{"n_layer": 10, "d_model": 128, "n_head": 4, "n_kv_head": 4, "head_dim": 32, "d_mlp": 768, "vocab_size": 1404, "activation": "squared_relu", "norm": "rmsnorm", "norm_place": "pre", "norm_eps": 1e-05, "positions": "rope", "rope_base": 21400.0, "rope_fraction": 0.5, "qk_norm": true, "attn_scale": 0.416, "bias": "none", "tie_embeddings": "early", "parallel_block": true, "extras": ["local attention windows", "gated attention", "capped logits"], "init": "normal", "init_std_qkv": 0.0623, "init_std_o": 0.0139, "init_std_up": 0.0623, "init_std_down": 0.00569, "optimizer": "muon_variant", "lr": 0.0132, "lr_mult_o": 1.53, "lr_mult_down": 2.0, "lr_head": 0.0155, "warmup_steps": 0, "schedule": "wsd", "decay_fraction": 0.753, "decay_shape": "sqrt", "final_lr_fraction": 0.02, "batch_tokens": [16384, 32768, 49152], "seq_len": 256, "doc_mask": true, "train_tokens": 150700000, "steps": 4788, "dataset": "wikipedia_en"}
Each number is 128 + 24 x the weight over the matrix's rms, rounded and kept within 0 to 255. Layers, rows and columns count from 0. Numbers have three digits each.

# up: layer 2 MLP up, 768x128, rms 0.27, rows 388-567, columns 32-63
# down: layer 2 MLP down (transposed), 768x128, rms 0.238, rows 388-567, columns 32-63
up388:125182099144205111148133113084092136103096091098150119127127104153130112118127127134071068181147
down388:129111122102137100165148147148175167160132085113133172137101169193125091169134130130123131096166
up389:138091138147138145109096130142091130115098141139144141139131142110135141133121138155129124112142
down389:152133131146114140145175151128116108149153076108136139150146133158119143136119151131135128111148
up390:158138197160132136120094152108177139101122135177155142160109112132126072128174194160194154102098
down390:069098146142153156125146142125139157141143139119144130141099134156126099149140139095124152073182
up391:137148114182144127151137130131193124116104136121138109147143110139088138110177187156126128138103
down391:127119150145096132103149141129127103115137143096100134108171164115184109155161116147118128088145
up392:136156141156147166144141110151125165104119146126140150121117126162154121115081134132100114146144
down392:165160108107127127113128130146083202093137121096161095154114132136156156128128126113108123158142
up393:145157143120128120132128109157121102100118143164135159133103112148096124115102123137140100093154
down393:113130092153155101105077160114144132159156143107107128113136150092149109149146110111157105165136
up394:133112117137136144126125119119113138119138116128128143135137123133112122149136128158113135114111
down394:114130154132119144128134122122113119125141143126121127095131141124133131121124127118126113147119
up395:142122171134144135156080132164101148138138136186115126084145110074148190112131121122152088110107
down395:138075153158109102148103119123095162073161118081113117121134123122119135126133115105085149179125
up396:126154092187116150156117108092143138146122130179179156170081124153138123127123146162130131094163
down396:089138184090109130148086146159179081127103185109128112179148133146138136165135170160090153141175
up397:162117137149112131108131144130108103099097140144159146098140115137122120149117142156112157135119
down397:116131116135137156126154120153129107152101105102154129128124160123179156126126107160134111119111
up398:114120150178116169158082117115141102080110148095136150146192122119111147105145156168180145135147
down398:116155110090161110162135110117139126063128166096110159099122165115149139140094107112166106117128
up399:148132131153122113135123111145158119131132158158157108124136128125089136153121139124135114129134
down399:118110159123124128116142153155087115128114108128123135080177167181125113164137145124093123122172
up400:154078129138152120127152123117126166106135095107150111123130115109081123114137183134162086152110
down400:087156125122113145138101112129146122122099141081110137085143185153136157118108134152122121109129
up401:124125121133119122134117129131128119129127141129138131128123135127109123134137128131124128131120
down401:125122142130137130129119140115148125118123135124129128136128131093137138130118132138132133139134
up402:152136115120146149154134115081129191120213091191134106172155111167111161138155031115169146106133
down402:124131100141125147114094083096127142117139119149156134125171151129118140138166088124152182132125
up403:127133131143125124126117125147130123137143122125114141105130140121144132132148144138139113113126
down403:113121139136127127125128121124132134127137120128128145141110112132131132124124133131120132136133
up404:135131145121146146087130090105127081173136133121127140124137082128101163139161135144150146120124
down404:102135148152183160099140100089130133146179144114131090109133138126154167121149087149139136106105
up405:169148154154129138125108153144156152128102128167180152122102123082089123138123119137126159148108
down405:105124124094147068073128172109083129164082134095079135155151173106099095130105104106099135139152
up406:108127108084142133100121084174100142072149134158163095083137102111111126108150135123145110060130
down406:108102121159089101149151132147157138109159103115138127100180114127107186131142126125139149137145
up407:129132132121126124139127117140133126119111146107116134114119094139115104126111140116107122108131
down407:148125097130152126108129117138132115133124115121127114088150146103159114125108163124112117130126
up408:116097125162188106150149112164107138158164125133138167120166134155126141125186160053153087134149
down408:119155145163104115131160093152191095100082100122163150108119119137131104156077153193103121097148
up409:138125142185163155163142136161156106153063146067162150108145098130108088132133116079126123146161
down409:066098082122100164139133127093110162120169137161111103120174140108111124100128122136127091098130
up410:143157130105174117099098153151127143105131149123116130127147140136101101086159110123101159105048
down410:107161163174126164121137122116143162121141069133152117091104080098138105174138158106143118177161
up411:159136131130137094146109145169103055074102118155153066133144119127116180111168170112111147118118
down411:122131085101110153125190110095088131144183154070142123109109093170108107134180104127149202168154
up412:151136122154131169138128113100136145133135132168131144142127102114131109125134136145106130129137
down412:090148107116161128129151136134163122120126125129129147108125136121135118115163114098149119125155
up413:124135127137130137127130120123120124135140125129125126123134121121120121129131138132133123129126
down413:139114123132141134133138122143129123128121134123127131124126122139128126126127123128121132125131
up414:111100106144152147154125129134107137124131099142138126124147091111126141140141115146158105096094
down414:144111148139128097134121174168141125113170116097121087167156097197130154155126114147160141162168
up415:149146163144124127102117088115120082095105099170128115115131119116087148136114117137184084109156
down415:120137083166158142153116129162167102123132152155138109099157100130168131147127144139200160112130
up416:115127126155144120097141113136113121108138092140146113128157124124106119123147142115143140101145
down416:122113119153096083140143118137140081118115140139132122136114146110139100110127132117129160144107
up417:174157144160147117189118128132155096089122132129129093131151077151146139103122144144115117111135
down417:124112145101116127078120118118088165157127120153143165091105179110092132146151110130152110141106
up418:148147113094107143145144136074109137119149094109104104123102124134070080164163087170131115151115
down418:118109103115111113107129118165090120129084123195128115115168115116148132111123134119160128125159
up419:126130106128094121126110125133104143133111128138109164123122139131113095142132125150117113118116
down419:159107134119144062136133122095150078165123133105170137121121155137116111127092151156110117121182
up420:123152059138116136129131133114138103205066136095154159134117159094139144147134099158093097146107
down420:202201102155122104155110076178159084092141097191141132125091130126102122127128136117137104141123
up421:086136121139201124126140142154127138100132099123186145097122113130118149161119100133101095101136
down421:091150170113136122114121182124109172131085142089112103149153147100103128119093119132104125156175
up422:133127097151120148156106142150097137162135165131152115119085140108082147089109142145147100101182
down422:119140089139145160110108089122103131119120141173081082118119142150163092111111128103137112085149
up423:105142134148165132114127097145129116130179127181153175103132125099075119095171160067145111147136
down423:100120141121127131105095097145127134146156126149080109113144097128123153117145175119075174135089
up424:094104120137117138144125162108130153145118133139164118122139106124087110131136114131126119114157
down424:164172178087120137178103038167101157104056119135082160114130189130133167104084148124107140142130
up425:134197130116110087090126097112123147082138122129142113116114100111135135079096108102110135133110
down425:163122102149136135133201126125137152111095119133142135143150164113145138165164108095106124131163
up426:110113119116102079141151117213122153112142124172110112100152095122108117124075097156074126132089
down426:118121146134149157139106158143073144154116144112171105117122134173094178094117115139132183133141
up427:130160062186104086100159167211118148191058134077225179057110149088122197138146106181113108114124
down427:139147093161118156142099135172126089067115071189171129113042118125136097179162152112134149093179
up428:121122143150162137115135142106095126116053080086163098148139120114124109140092131126117127083125
down428:141111128129127141142112131131126137138132167094140132150176157111147154177120132094137103126130
up429:130133191137114165140126181089109168166112129150117100096147153119137094145178112156132130132129
down429:114153161130081111152101113095127155081150122138137121162100092141164087096150103089148114125147
up430:068144091150161140153087104106049090110107177128132137162137085152138137141102096115158118124092
down430:083149133110127150114125097060109123180159141092106145099107163149116085099093114106132183161117
up431:127131126131119128128118136126123127132120124131133144122124131138134131132120127136120123132122
down431:127125133122131125130119123139133131123130123120125135122121130134134121128132129122130125130130
up432:118142124151128140108119131141112126119125118120128169115153130131112113113124128127117112141125
down432:141138150100139148121105123126118124165087112121126093125113136138152105119108145077133108161155
up433:145159139129150126116130095116160066110133106142121151143133140107098109128136117174150151121114
down433:104164108102129159166111091127093124073126084169092091152119153125116177141115166115132117160150
up434:132119152144148166147143123121104132131113110122158136120138135132109113147120102136127118127128
down434:133125142143111086128121110139144119143148119130121123121132119122127131112104147132112117121117
up435:137128084151196095130137117163056106073154150139135112148171092102107155121114131123113151112122
down435:105136148143108103163155113099175125132116150169146133160146140146136114131147147166164136171169
up436:120103139084200130088179132150159152125128159129116138098131108139122132114152205194150185125114
down436:147129143135143090127132131118092162090144154114188139120124090175148124148154123095153166109158
up437:115150172131152162134107156151104139150083139132092129151142140144074124113125149108113080086128
down437:154143141147111133130127127139116147151124180169080130117166110126149128150114104090110106140077
up438:139140126120097114123160140120143147130094111126110122081112132159130110126093123108149120134153
down438:175153123139093101148161116115198141129119135099158112100166137183131144110151156111181126117114
up439:158137117151158172143158137123122148123122129105132129110153123146144135147115120142116096133109
down439:143161103123136071151100109087091165169125119050174112172145059155126170130095078135071158141117
up440:120123146127132139134124127125121123129129130123132139128128121126124129124123128140127118143119
down440:139118149130102152123124128132129118145132127122125127121129129117149117111112123125121122122143
up441:117149106128156142163133116129128148137113110151126136125095152135143128118153111182148112126105
down441:153164173114143132137130132152120086100175155124092115097102109157118135139163175104096156131076
up442:140114124130136136129127130126112131126114139130142127128112125126128122129125133142129126124126
down442:125129134132124120133117139125126132131130124134110135122133144132129134136123141132122120129129
up443:109142075109088104133090119149175144159094184129136192117104113162102079097130121150162151120164
down443:165147152157124155117166132137129134123125115115090154162110091105167128129150140118107164112107
up444:150123144123150121130175137100141143120116113100106131135134077143100103104134117135147129125170
down444:113111105149141076165124167185137140149144140148132059112124138124173080160125111088115144072138
up445:126101088139142184085104094059130076086121109135135110108122125144142157146121127128145129132134
down445:143141130129149146119127105154137130148161118108131136088128125116179133172157162172140147139110
up446:144154182117068148140162110120146145132090119113170156167086130196146106163184158204097103136124
down446:122111145098115092121132179107148093070160154136120107107176104105155169170137144110109157155132
up447:132112178103184150104129127143172085081116108157094139116123117124106137118126149163084142135106
down447:129121104142128141132137136085081176106142113107153139154159139124126117126159065083142159118115
up448:112122142138125163151098097146134106107092118106172112143149169087108116119115122140130124109126
down448:113137151132162142085097121138075137153141155118124139140127188100104157153154154108113135129124
up449:134169150127155167124086155166100132151143124068115143121147156081150155154105092175104148118097
down449:097093123133121107108099150119141147163122148099106149165144135090150106159100112114139143138124
up450:110123110151123136127126120140102123147122139149133149123105108148133137135125129144160098127148
down450:112123151153118092090118176132190134124129122104125103103179087078158103089117119141132143123143
up451:133111140125122151151089094115146131166121113133146139105130125155143120154138145100145115161139
down451:121146105141146141154076055164121141183165094155131115127193125157137164110108155093111165150100
up452:153134103134172143098125140105150141180099147108174146072115139155194146095117083151096122116203
down452:154168091141088140148121157126112059090113099163158133087150149135129119198133159115115157112116
up453:151159137109133146080167145112142110119127127078125120105138100133166120137108134158125162112157
down453:196112104090145125120135166116122095115128115099144135104148137112124121126166177117095141078136
up454:125120137135146132144119130120123133132139111131121120112125117131098103129135153148139130123104
down454:129107128123138168124139135120124150126155113113129140104144142116149139140131130143121126116106
up455:187106144156135152140145175098186174075108090194155167140130124147154083090134175178128165108166
down455:116124156105156121149093144092137070128135149103099167156108099133060140107123077110108121086132
up456:161107116148141094091131087112104105130117094155189103115091126121156148084094126168136190120154
down456:129109092144153146139125168118137125105096080135088136096142173123107097181131116086103109109097
up457:158180094138099069178111107123081094156121094159182110103102088091112152103114094084092124136152
down457:141099138126162134131146084159128104122153127089156110113165069157088140125099126133121106126138
up458:153130155115132138142132128107143137120098110134108140099152119122129191086152114100111129134146
down458:136093142132110128128132136124093068136139114109068116123171145113111158180151050090076126125141
up459:134177125157143138138132101119127111113140103146114133098097132098125148147111117154146106149100
down459:126126133078111122142136114126180114091178154124132146144185130113175133161135091119115152152157
up460:137127115155125137139117108101122150136129139140147130149111099097114130120146122159152129128126
down460:133197102145125115127143153103177112086109068125153147125118154092091153149087171071154109182138
up461:145122157092147121135101116139127112127106103127119100108135133127141146099151120135127120135152
down461:101088132088149125129104109126173081133164094157150101138137195120158135085152122144122094125158
up462:136176147148133149148147145105121147165107167111176108093112159141149098117103127097109108122118
down462:108112116144150123144107137123122123127115153098123094158144147149130136150158145099118147152110
up463:135200134155106119132096127122172128141135099158135106109173088113137133110127126162147125148089
down463:167135128148154091120148159150151141136143145097105119134126114172151108148123108099140112130113
up464:065130141139100154083103118132120170090143095115133142099151113142137113169085100119158097108113
down464:196133129167142154125122133174096137126139144056103121171135120168129105161151155106163115142150
up465:156134137123118107132128133109091078114099066090146126107155107104127114152123142097112140114139
down465:103142134082100058129132133123107113187154129130078106145152128132147139123089118164082168142141
up466:150182114081150109125121121117129165154103151151160130058119127113108127108112080138139132115140
down466:074100120134101170123122128118169109120165146079120142127137129136116146146111154064135139096179
up467:135125113121129129125110108123112116122112132140123130124131116138114128123134129133134120122142
down467:126146127108131115130116138129136151129141139128120116138132130154142122136114134122137119115145
up468:120124125130139138130118133113117153153142121138115139145135111130113130136129143129121125128116
down468:143123133118125119166108118123130124122111095129148120134122124135141123121078117130135144143141
up469:149166124153151117121102089106100131100137112140123132136126111130155117129142139153107145145121
down469:121105134095161121133118124112143143146156124146089119129129119128152149093181137079096166168160
up470:087131142093131141145105140090165147158145152229171112093173143164146152125125141139105068101103
down470:122090096108141108111101091162128130136120120097095168149142158077158143169059130085126173119134
up471:134137135136135127101115118142120100143124137151124132122136127152127121154114149164120141113127
down471:115108167151133110149166143131151145123124139137116101096132144118120133161141113114164126105096
up472:123130127132116130133132133124128128134123134135122137131122125126121133129132132130130121119133
down472:128128134134135124119132123125130120123128121118119128123126128128122117127127133125129125140131
up473:128137114122141126126127125113121114132136113132133135120126119124129122129126128129120129127122
down473:123122135134136121140123134133150131136112124127139117126134121116144116107111165140127139132141
up474:142127091162132067135110135169076100180075144092144146090085053152126143114173156089141135146130
down474:100129200107132127099158095143150120121127140078063112142109127108173145191115103135118137125129
up475:122107157115168160139121090094125146110103120107130133103122115107107115143161106125125129095096
down475:118114142157152098135117096112187117104134102098127152100105129120135070139183111125147168153102
up476:108114116150136163112131131122158127160110141141137130129104115153125161128156123143154122135100
down476:115130147144136120115111122110154128108132099134125119153140142164170098115158146146142147127147
up477:121128131146126127123127124124126130138131120129132127123120129129117117132126140127136123124127
down477:128132112129131129117108128131127126142148126121123129128126125122132128135130119117133131134128
up478:135116099150143106135128120106141107137142159097145115146100085117142146143150080156119146123091
down478:136070164147123149056153120117132121132128133148117103130113127123163098172142161101085113114142
up479:136131124147118127131139125120121130126125115123133139149137117124139129133128125142123108122107
down479:123133123119127119122126133138124127138135114118111133128119123128134112125127126133117133120138
up480:118099110115148132154131160106139087177120129113103108104150126148106109113180180121145106156153
down480:122141147137132103123098154118152157111130144121133142148139104162131161101119109113090120083119
up481:122161117119107114129096130153072143092118140108091129103142119167092121137118118189112130107154
down481:101145150132155106170099154148165106125129140094154114119177159109165137116128138134138124141118
up482:173122127079155079131139118107163102107147117121127154096135098140172125135148131117140104129117
down482:136136139104094131111155126079125122119146102117100124148145138082145118149160119148109146098096
up483:106131113111131149111115160140157140103115141110126118126119115151128133116124172149119130095163
down483:134064113112106140082121133133163126126127145165122156127121124078177133129061087138148093091125
up484:139139098134136127139123127137099108119161105133135127141133074120105136140155149144167136103148
down484:132122088095143192123152134118154095137147109149138130118117112083139146140149164136125141188109
up485:143167176131152118099112136132074100086115125095130144121127157116114134104126186159069110123111
down485:090179159137126108140090156138115129118151119158095105114095165128135112168171128128150135113135
up486:129130125129138142144127137128134116130124140144120129126115127152117124136135131140131129136121
down486:121135123125120121129123120146135132137125116125139136141124121123127131119116112117119130135136
up487:123113135127127132122117121114132125124133131128117132121129116133123128132136123147134127127130
down487:103124132110152116119133134129123133122130126114142122108121129117132122129128134129134125132135
up488:125140122175117118114076125107108073070070115159137127149147115099116118107142127123051160139104
down488:115149090114110148152167094164163118128159155132103129120136119086107135129126123091144127109113
up489:168101124133125139111125140135105118132123109144138115133136129123139123137129134166135136082105
down489:117145153118143154121119121143138129084152111103121119080150117136106131142090136131112124145150
up490:166120168174121154142110130088129107098119128104144135100128123156106159083103135132142156123081
down490:126141176085101107182132107187144121102116108099138116129125098125128081134159156158128107178154
up491:193110136086183075115140105104115131142107149129146122129113107128108185133088182173115158128104
down491:144091063145137117106143125105177120141126140143123129133117066108114139183076121094068108133153
up492:137142136117087114120168103161118165131147122144110103116156144132090099127177167145125077145134
down492:143153120090125124144108140129178159073128099159097129147105137146113123167146120166166134118110
up493:118122149140145128097127108129107113131157122168117160106142133098131139110160173128178133124098
down493:114138147110144087112133091134121115091116122119092195167120150053131106126146132065133109138153
up494:123091094112165069125097122116099148130130191156126133129106112145133122132155152100143135159127
down494:168129112142093127120143127090117160156084104133132112123100122139113133103046108121201106121125
up495:124188131086093116106121128167150112148090110155129116133130108123104093153120082125126111099174
down495:079132146140160126105138149148137081092137129150110145133090121147159136144160142085132149100143
up496:151119124088124142150109128107158161144130148154120119124157109162137111119138110144141150170135
down496:105115142138117170131153103109150109135128151127137133158161076104145172119125093120110134130157
up497:151158119130133118119159097145136053157131106115130119151153088154111183111071132130113163079145
down497:150122124160132133140115138101120109094121131120135109124148145154112132144128183123093106141161
up498:129176110109132086168110104173156097121111144109125091143170092071105140121133084136151106131123
down498:129079144147105127160156145154110134161185110122134134137152124146128092159129126096111149124142
up499:088153122082148162132148053098129194116140112033148103105120095122150088128147121130091095116139
down499:142148204184086094113138161127154046131159171121139133132110132165091135172116101138098093122157
up500:170130143062083191124100149143194154159126096148162105092107101094129140149076128160111106118134
down500:146092153117128127129098117133135093161138151120142134156126124109148054160114131099136158131169
up501:144119111108119118106096097141152200155175149139177132136115148148124080110168142158142101094112
down501:107127106087175149157157147112134102102127160126094111145115102127133146148171164118110150134140
up502:120144079121140101151117119133079114111145132119133165125125091120106140139137129121112089088133
down502:096110128148140113148073141111125141126140107126161138129138154126133135091163120105107127107121
up503:098128095130053049086140101140137178152190131104136168145137108118117167144126094126103098120088
down503:078155125126115137146084149130119173081105162141094125112046095117129130100111108106110149120142
up504:119134134136125126133127130125121122128123119125132129134128132128127124120131133126143124121124
down504:123119116127130120125132121126126114117119123120118112130137119126142130134126131128126129140119
up505:132140149151115145127135126144119132118127124109131117109129140126113113126126115126134119111131
down505:136154150114126142155124113123114119150133171146112078098116121124152117150109100114154124148116
up506:135135154160141141122122114134106140079113130145154123133138101151137119153138135180145118144109
down506:124104093130146107097120109114111117140117095137129099129122134129166115133124106104132142137127
up507:142123149101118146205117077109181120081112162165201103178137106084142180103170098196191076098140
down507:125130066092151158170143125093125105145045128121173164102171132143123147101123118155139131111101
up508:127147134166116130113131126133132130113167155134151193055081132160161141138099141096103129126112
down508:118139171089112146131152102181109130120153163140101143143137155120149074139118103154131112160151
up509:124113176113139124106170160159150158119101143129161148109108122126126135110129185082105130138131
down509:121158163128135130108113093144159091109158116113156079125161151095124131144152128107153150120142
up510:090124132131166128168149128122089081097186154145139117117211133145106145115105158154117124153137
down510:143176130136085075091107114151174133168132137120133107102142141118126133139115129150098148137182
up511:159158093117180164151120136101076092180134135159119113123146115065152085081084133126126103096116
down511:124140106152104130162055118125156126117122121156115097131124144144130140180147135132079096091156
up512:146158132151129155178121107132138151144093139167133152114147136140133161145197175177116107176100
down512:170137122134120174127124149092147110101122162124118128078171147142129183110152144102168142135102
up513:105128131113136133133118130114128126135138132132135126120126120122112118131130145149123114116120
down513:151098121111144136127146104139124142141111134104114121118152126125116136137123117147136150134131
up514:057145180151131153127105100056151083137139057125156188141132136105127156097121089198141124158105
down514:113171172126119182138100079162092103149080104109118170109139099119118113122139138069140077143124
up515:108100083186149114196151132095095182098143147186129125130069097109123146102166110097163119158076
down515:164115185070149145117117138128168116182139131074094158163100140146133151121120149139102143120108
up516:171119132116158129120136150136135166112174157151147128088103131102110136136135139081132112106107
down516:152156122182108117095133090144138120075137127106143147169154131104111115168136120079087104131157
up517:129128119135138138124133157125117130141138120124131157138140122107139091141113145136117098136119
down517:123128147111114148112132133108144140116128131148102078113127121099124130125132122117138144118113
up518:142147125125161166096116120148079086109100081117121120090118178173073124150105173097141157155178
down518:137136089148121094134117123115109094144155150112167173118125149066119182111118146188160130131141
up519:116132169167121138106151114154125108171081139130161119076134121155144136120099139120162095111184
down519:152101113142146116136154139138114100109102123118115079105091100075125137124124164121093144137098
up520:131139123137123129127124125123135126134136125132130136128126119123119129126127126126137121132126
down520:118122129118133125123131129124125128128123129125133114138132121128121130132139131126124129126135
up521:156131093097130115127094179132159107114117123202131093099091121172084125123152112103168147139147
down521:150111092132134163126154180090085134116162090142110149085119096151071168093105117129138123175132
up522:124151095102168159138130115097140131175119143201155165128136119111086167141112098114118108075130
down522:155146115097113141131097122111129120178135150131132072150127134118201093155189087075104157169124
up523:126121144182150137167105118142104101105171120146109106131112152104099134096125119173223151088121
down523:137148155133140110112108163129100080140120134170139116115154157125135099172152104129136167117163
up524:126119145155111115096115099116147141135121120091139102140118102106121119063108174128110144132117
down524:113095192137143115134126106128160064109114187137086113100134109136149073140086090130141122142131
up525:132128156130134126102127118143097150114126132126130145145145124130133118108119130125135118111107
down525:133122137130134096098119137123131151136172105123128142131137141127134114139158097114111137133111
up526:100131096104132141139124129110102082129107130154135115146157095116113160124112139118130095089107
down526:087102147126152123080133076127131119129137149115123121111156192118145130124124077130129156150151
up527:149119170062168142101113117135109076142116116121127116065135111150109121177087140148137110083168
down527:147105114120098143079153164141177128149139124103132123059150111157129092168137185075078131167118
up528:148111153090174158093128161096140123141123103158111103099129124155137066108166135085140059199127
down528:112095101159118127096152111105122079113151134153165118140132124136135124129119176151139203092117
up529:128092135158120123109118152125123133134131127130145148111131129142128110112130139138129131147134
down529:101099124119122121143123130129123131123135093138099139119147156141118139170103136134104102112125
up530:156135086089165148148160121143095123195094131115138131132166177148097128166132144152129111171135
down530:090177130118125109129163136138109123150145091108131130069113135143141145104140151128120093108155
up531:119119106116152095149131147102142153092080116146130088127152107107099158136117149095157090107115
down531:094097172152163113134166121130131109074156153123099086105106143161124124149148141135122093138176
up532:151130102170111150137115119135154132137110119133135147122144125124127133123130136158135116147124
down532:113162140122140137139111111123127109129178136162126137130140146111102091104108092100115097110137
up533:116117136145133157129079132119152127112091125106157077160107128125134132074128121154145120165111
down533:140137166092143122073182148149159109121155138083149125123129129093127127104087138139123102108181
up534:117148136095109073148164107119101090148116107118134122157162136142080098175124138116121114149141
down534:115111099166112116089111138129106129092127108146130103121109101132149058132096060139144102111137
up535:123145138107148106134135094129169167100132106067194118103128181109155142127113091155099111142101
down535:107144134153133153098146120106128105111113132098082097136144113124129097156141146111101130132147
up536:097155159122150116109096104131117139137155089087126116141134108152146085109102131096106148140114
down536:111134151153091126135147135175097104110166156101121160125132157128097117123146100093116142148120
up537:150137104142114138125141132113165142125118123139092124130093107127080150152145119137118141131150
down537:166176081115090107115125103136148166108147088141035094142076106121113125156113077109128123159181
up538:107143167160143156123108106101130123115100146066169079182140122104110103101110128137148100118113
down538:106169107101112099110143153135182148110183129119120141157082135089112095109157116165102088116135
up539:088102158127120079111149111147117164084138147136089136096165134204099071130166165114107126107152
down539:089141115128110087121130155093127098122172190089124113152147165142181136137143145139128141140106
up540:131132072120063110119105130084137121138115159175118114158074140156116116188181116148102085118117
down540:089122123151082084161126105104171141139170146119166174136124125117154151124126135145121099158122
up541:156160098126132147141139146129112139142107095138134128145141122164136137101095123109126127093132
down541:107119140106160129114148132135086098152101105145141107137114153152118101136119166131109173129104
up542:094137195139147134204084135086121092200144083150168136158133128107052194099136154124164174144089
down542:120079111134133124140139110185132164101159109116123076175110184120158136163104158122150103126129
up543:131128124129125119144123125128134112125112140127139131135139126140121125140131122137112122124110
down543:124103136138127129117132137131135131125120133123104125131127122125137110133125124124133130118142
up544:138130127137130131124127135127129135129118126136131144130128131114132132123123122127130127119120
down544:132119149126130135118132109124120128139151129120132131138137125119127133127133121148147127131121
up545:117127137137129124129118131132115141118136146108140127109123113111099121136108127127135110139125
down545:115148124171109096135174153107138110142136122138120148126136128135142118111100131110112136131128
up546:133126135144138148116129150130127130132131135115117155118122114130126115110132125140116109114125
down546:136143144145150129146143156143146132115135136121112103126139119105131126148143143139148113155109
up547:131133100174151109102151084089161096100222137111141144121133125134075131141146145060124178140179
down547:163117128143123111156120145146143148146118093145139105097129156182094137147143073119180157173100
up548:139133112157137121112144128122185142124136126134125116136110118113093123106124137131143107134108
down548:134097105106097119155133153126088135131148110077153131132155126135129147158118113129097106096115
up549:131101141125126117197146124123158172121091115190150117079141113156151133126139128135102146123139
down549:147106144139098125164114147118123102099125143102106164134142149159104134172162152154133182139156
up550:114168137157133132080118164188168130135149077102108141077117139127105113138125106155130122107158
down550:083118140126153143122111114174136140091164099113102145094117111158129145131152152084122121148129
up551:137121126158133128126116117128123126130107108131121138118127139127111133115132131138143121094143
down551:096126152121140133159098149126106110165104122141116116147119130133123116160134124144109138099121
up552:113087179156145193155148161127170107101116075129144114039100156121115131146160145095127155157168
down552:115111118142138110145117117119170097107130157163058099127112135171168105184174078162088091165134
up553:184105148098132100163119090102105105168138097130119170123180138146107142117068124146141126111157
down553:165107143113158141132117112150115108142144117083130082178081144109138175134148133062136115180150
up554:138109095142115133124092119154115142159165151114092105123083120117094113099142142141145113158128
down554:106106125173132134084090103126157129142160146133119081149106117145157170158154092115102117152094
up555:124118137174146128146151119111103125148114128136129158134116124118121137159133123170138126137128
down555:107145090129189140118112106141155140135119127133133072141111135164163151122170128117125146132137
up556:123136127135122124133129118122128124125122123130137129132129129129122133134122117134133130121128
down556:133135123119139138145130132128132127134120143126121128136125132130133129126124144115132131139125
up557:104121158111150105081155105116154105061135163133151112135111104147091166122145250095115172132139
down557:171158107138161134116159144101130119103107160168121120163122104104150125139121128112087115200177
up558:133123136115144131067098139138120137113138127083162124150155081146102150131102154128105120123085
down558:110132084122138108138138150119101149140148122118113103121138113130097141133117145103124108145127
up559:104180075142149092153090112104116096134110139180138128143109110112116145122172128113125143119101
down559:153127148133098117110106140105102180109124122095097113126157118165136156156129120106129130142119
up560:169135110101162119140112150113115070131144131103099160091070126151166118092077147150136138127115
down560:178071178126101153113129163146139114121080122166131090135107120117138088115127155128117132159110
up561:137149100136162131138155026082128143079100162128169101137100148092108110105125165093112100095109
down561:106188108148160137144104075124095109129166162146145120124062118104160105174123131111123152098114
up562:144126092174105116118131097098154154127147094116160095122166107131128126133127128092149135133122
down562:143099093103157136152153118114120104132105149158073147130194163152148115124138129145120087133131
up563:127149131131092121155115146178138120138139107142139047086128124124061124221166174101122139157159
down563:145154158209149087127133096145105091151186098126162099141152114110109139122082175155158104107098
up564:156119158092155134139106145121142124144136135117127163116124126151125128107102138103122123091145
down564:125117128093132120174092148095111178137097156140126129107150101137146127159100137112139135070182
up565:121107129143142151122118123143135128171123125128138128108126139101094115110116148151123123115098
down565:133119155105115099128161142114108101154145174118122119130127138107138128162094114133113154180141
up566:148164153144096121170124151095131102130095085201080155120120121137104124129131104111112081156127
down566:152106085134108132103129163096097078100144114080127138082121139141119151120169137129195133185115
up567:143135111146134125115140135130116126138116129136112164108119138133127098094115143147141110140142
down567:128124136116124130133132116134139111113094108137114116088125137118123143122122132145152137140144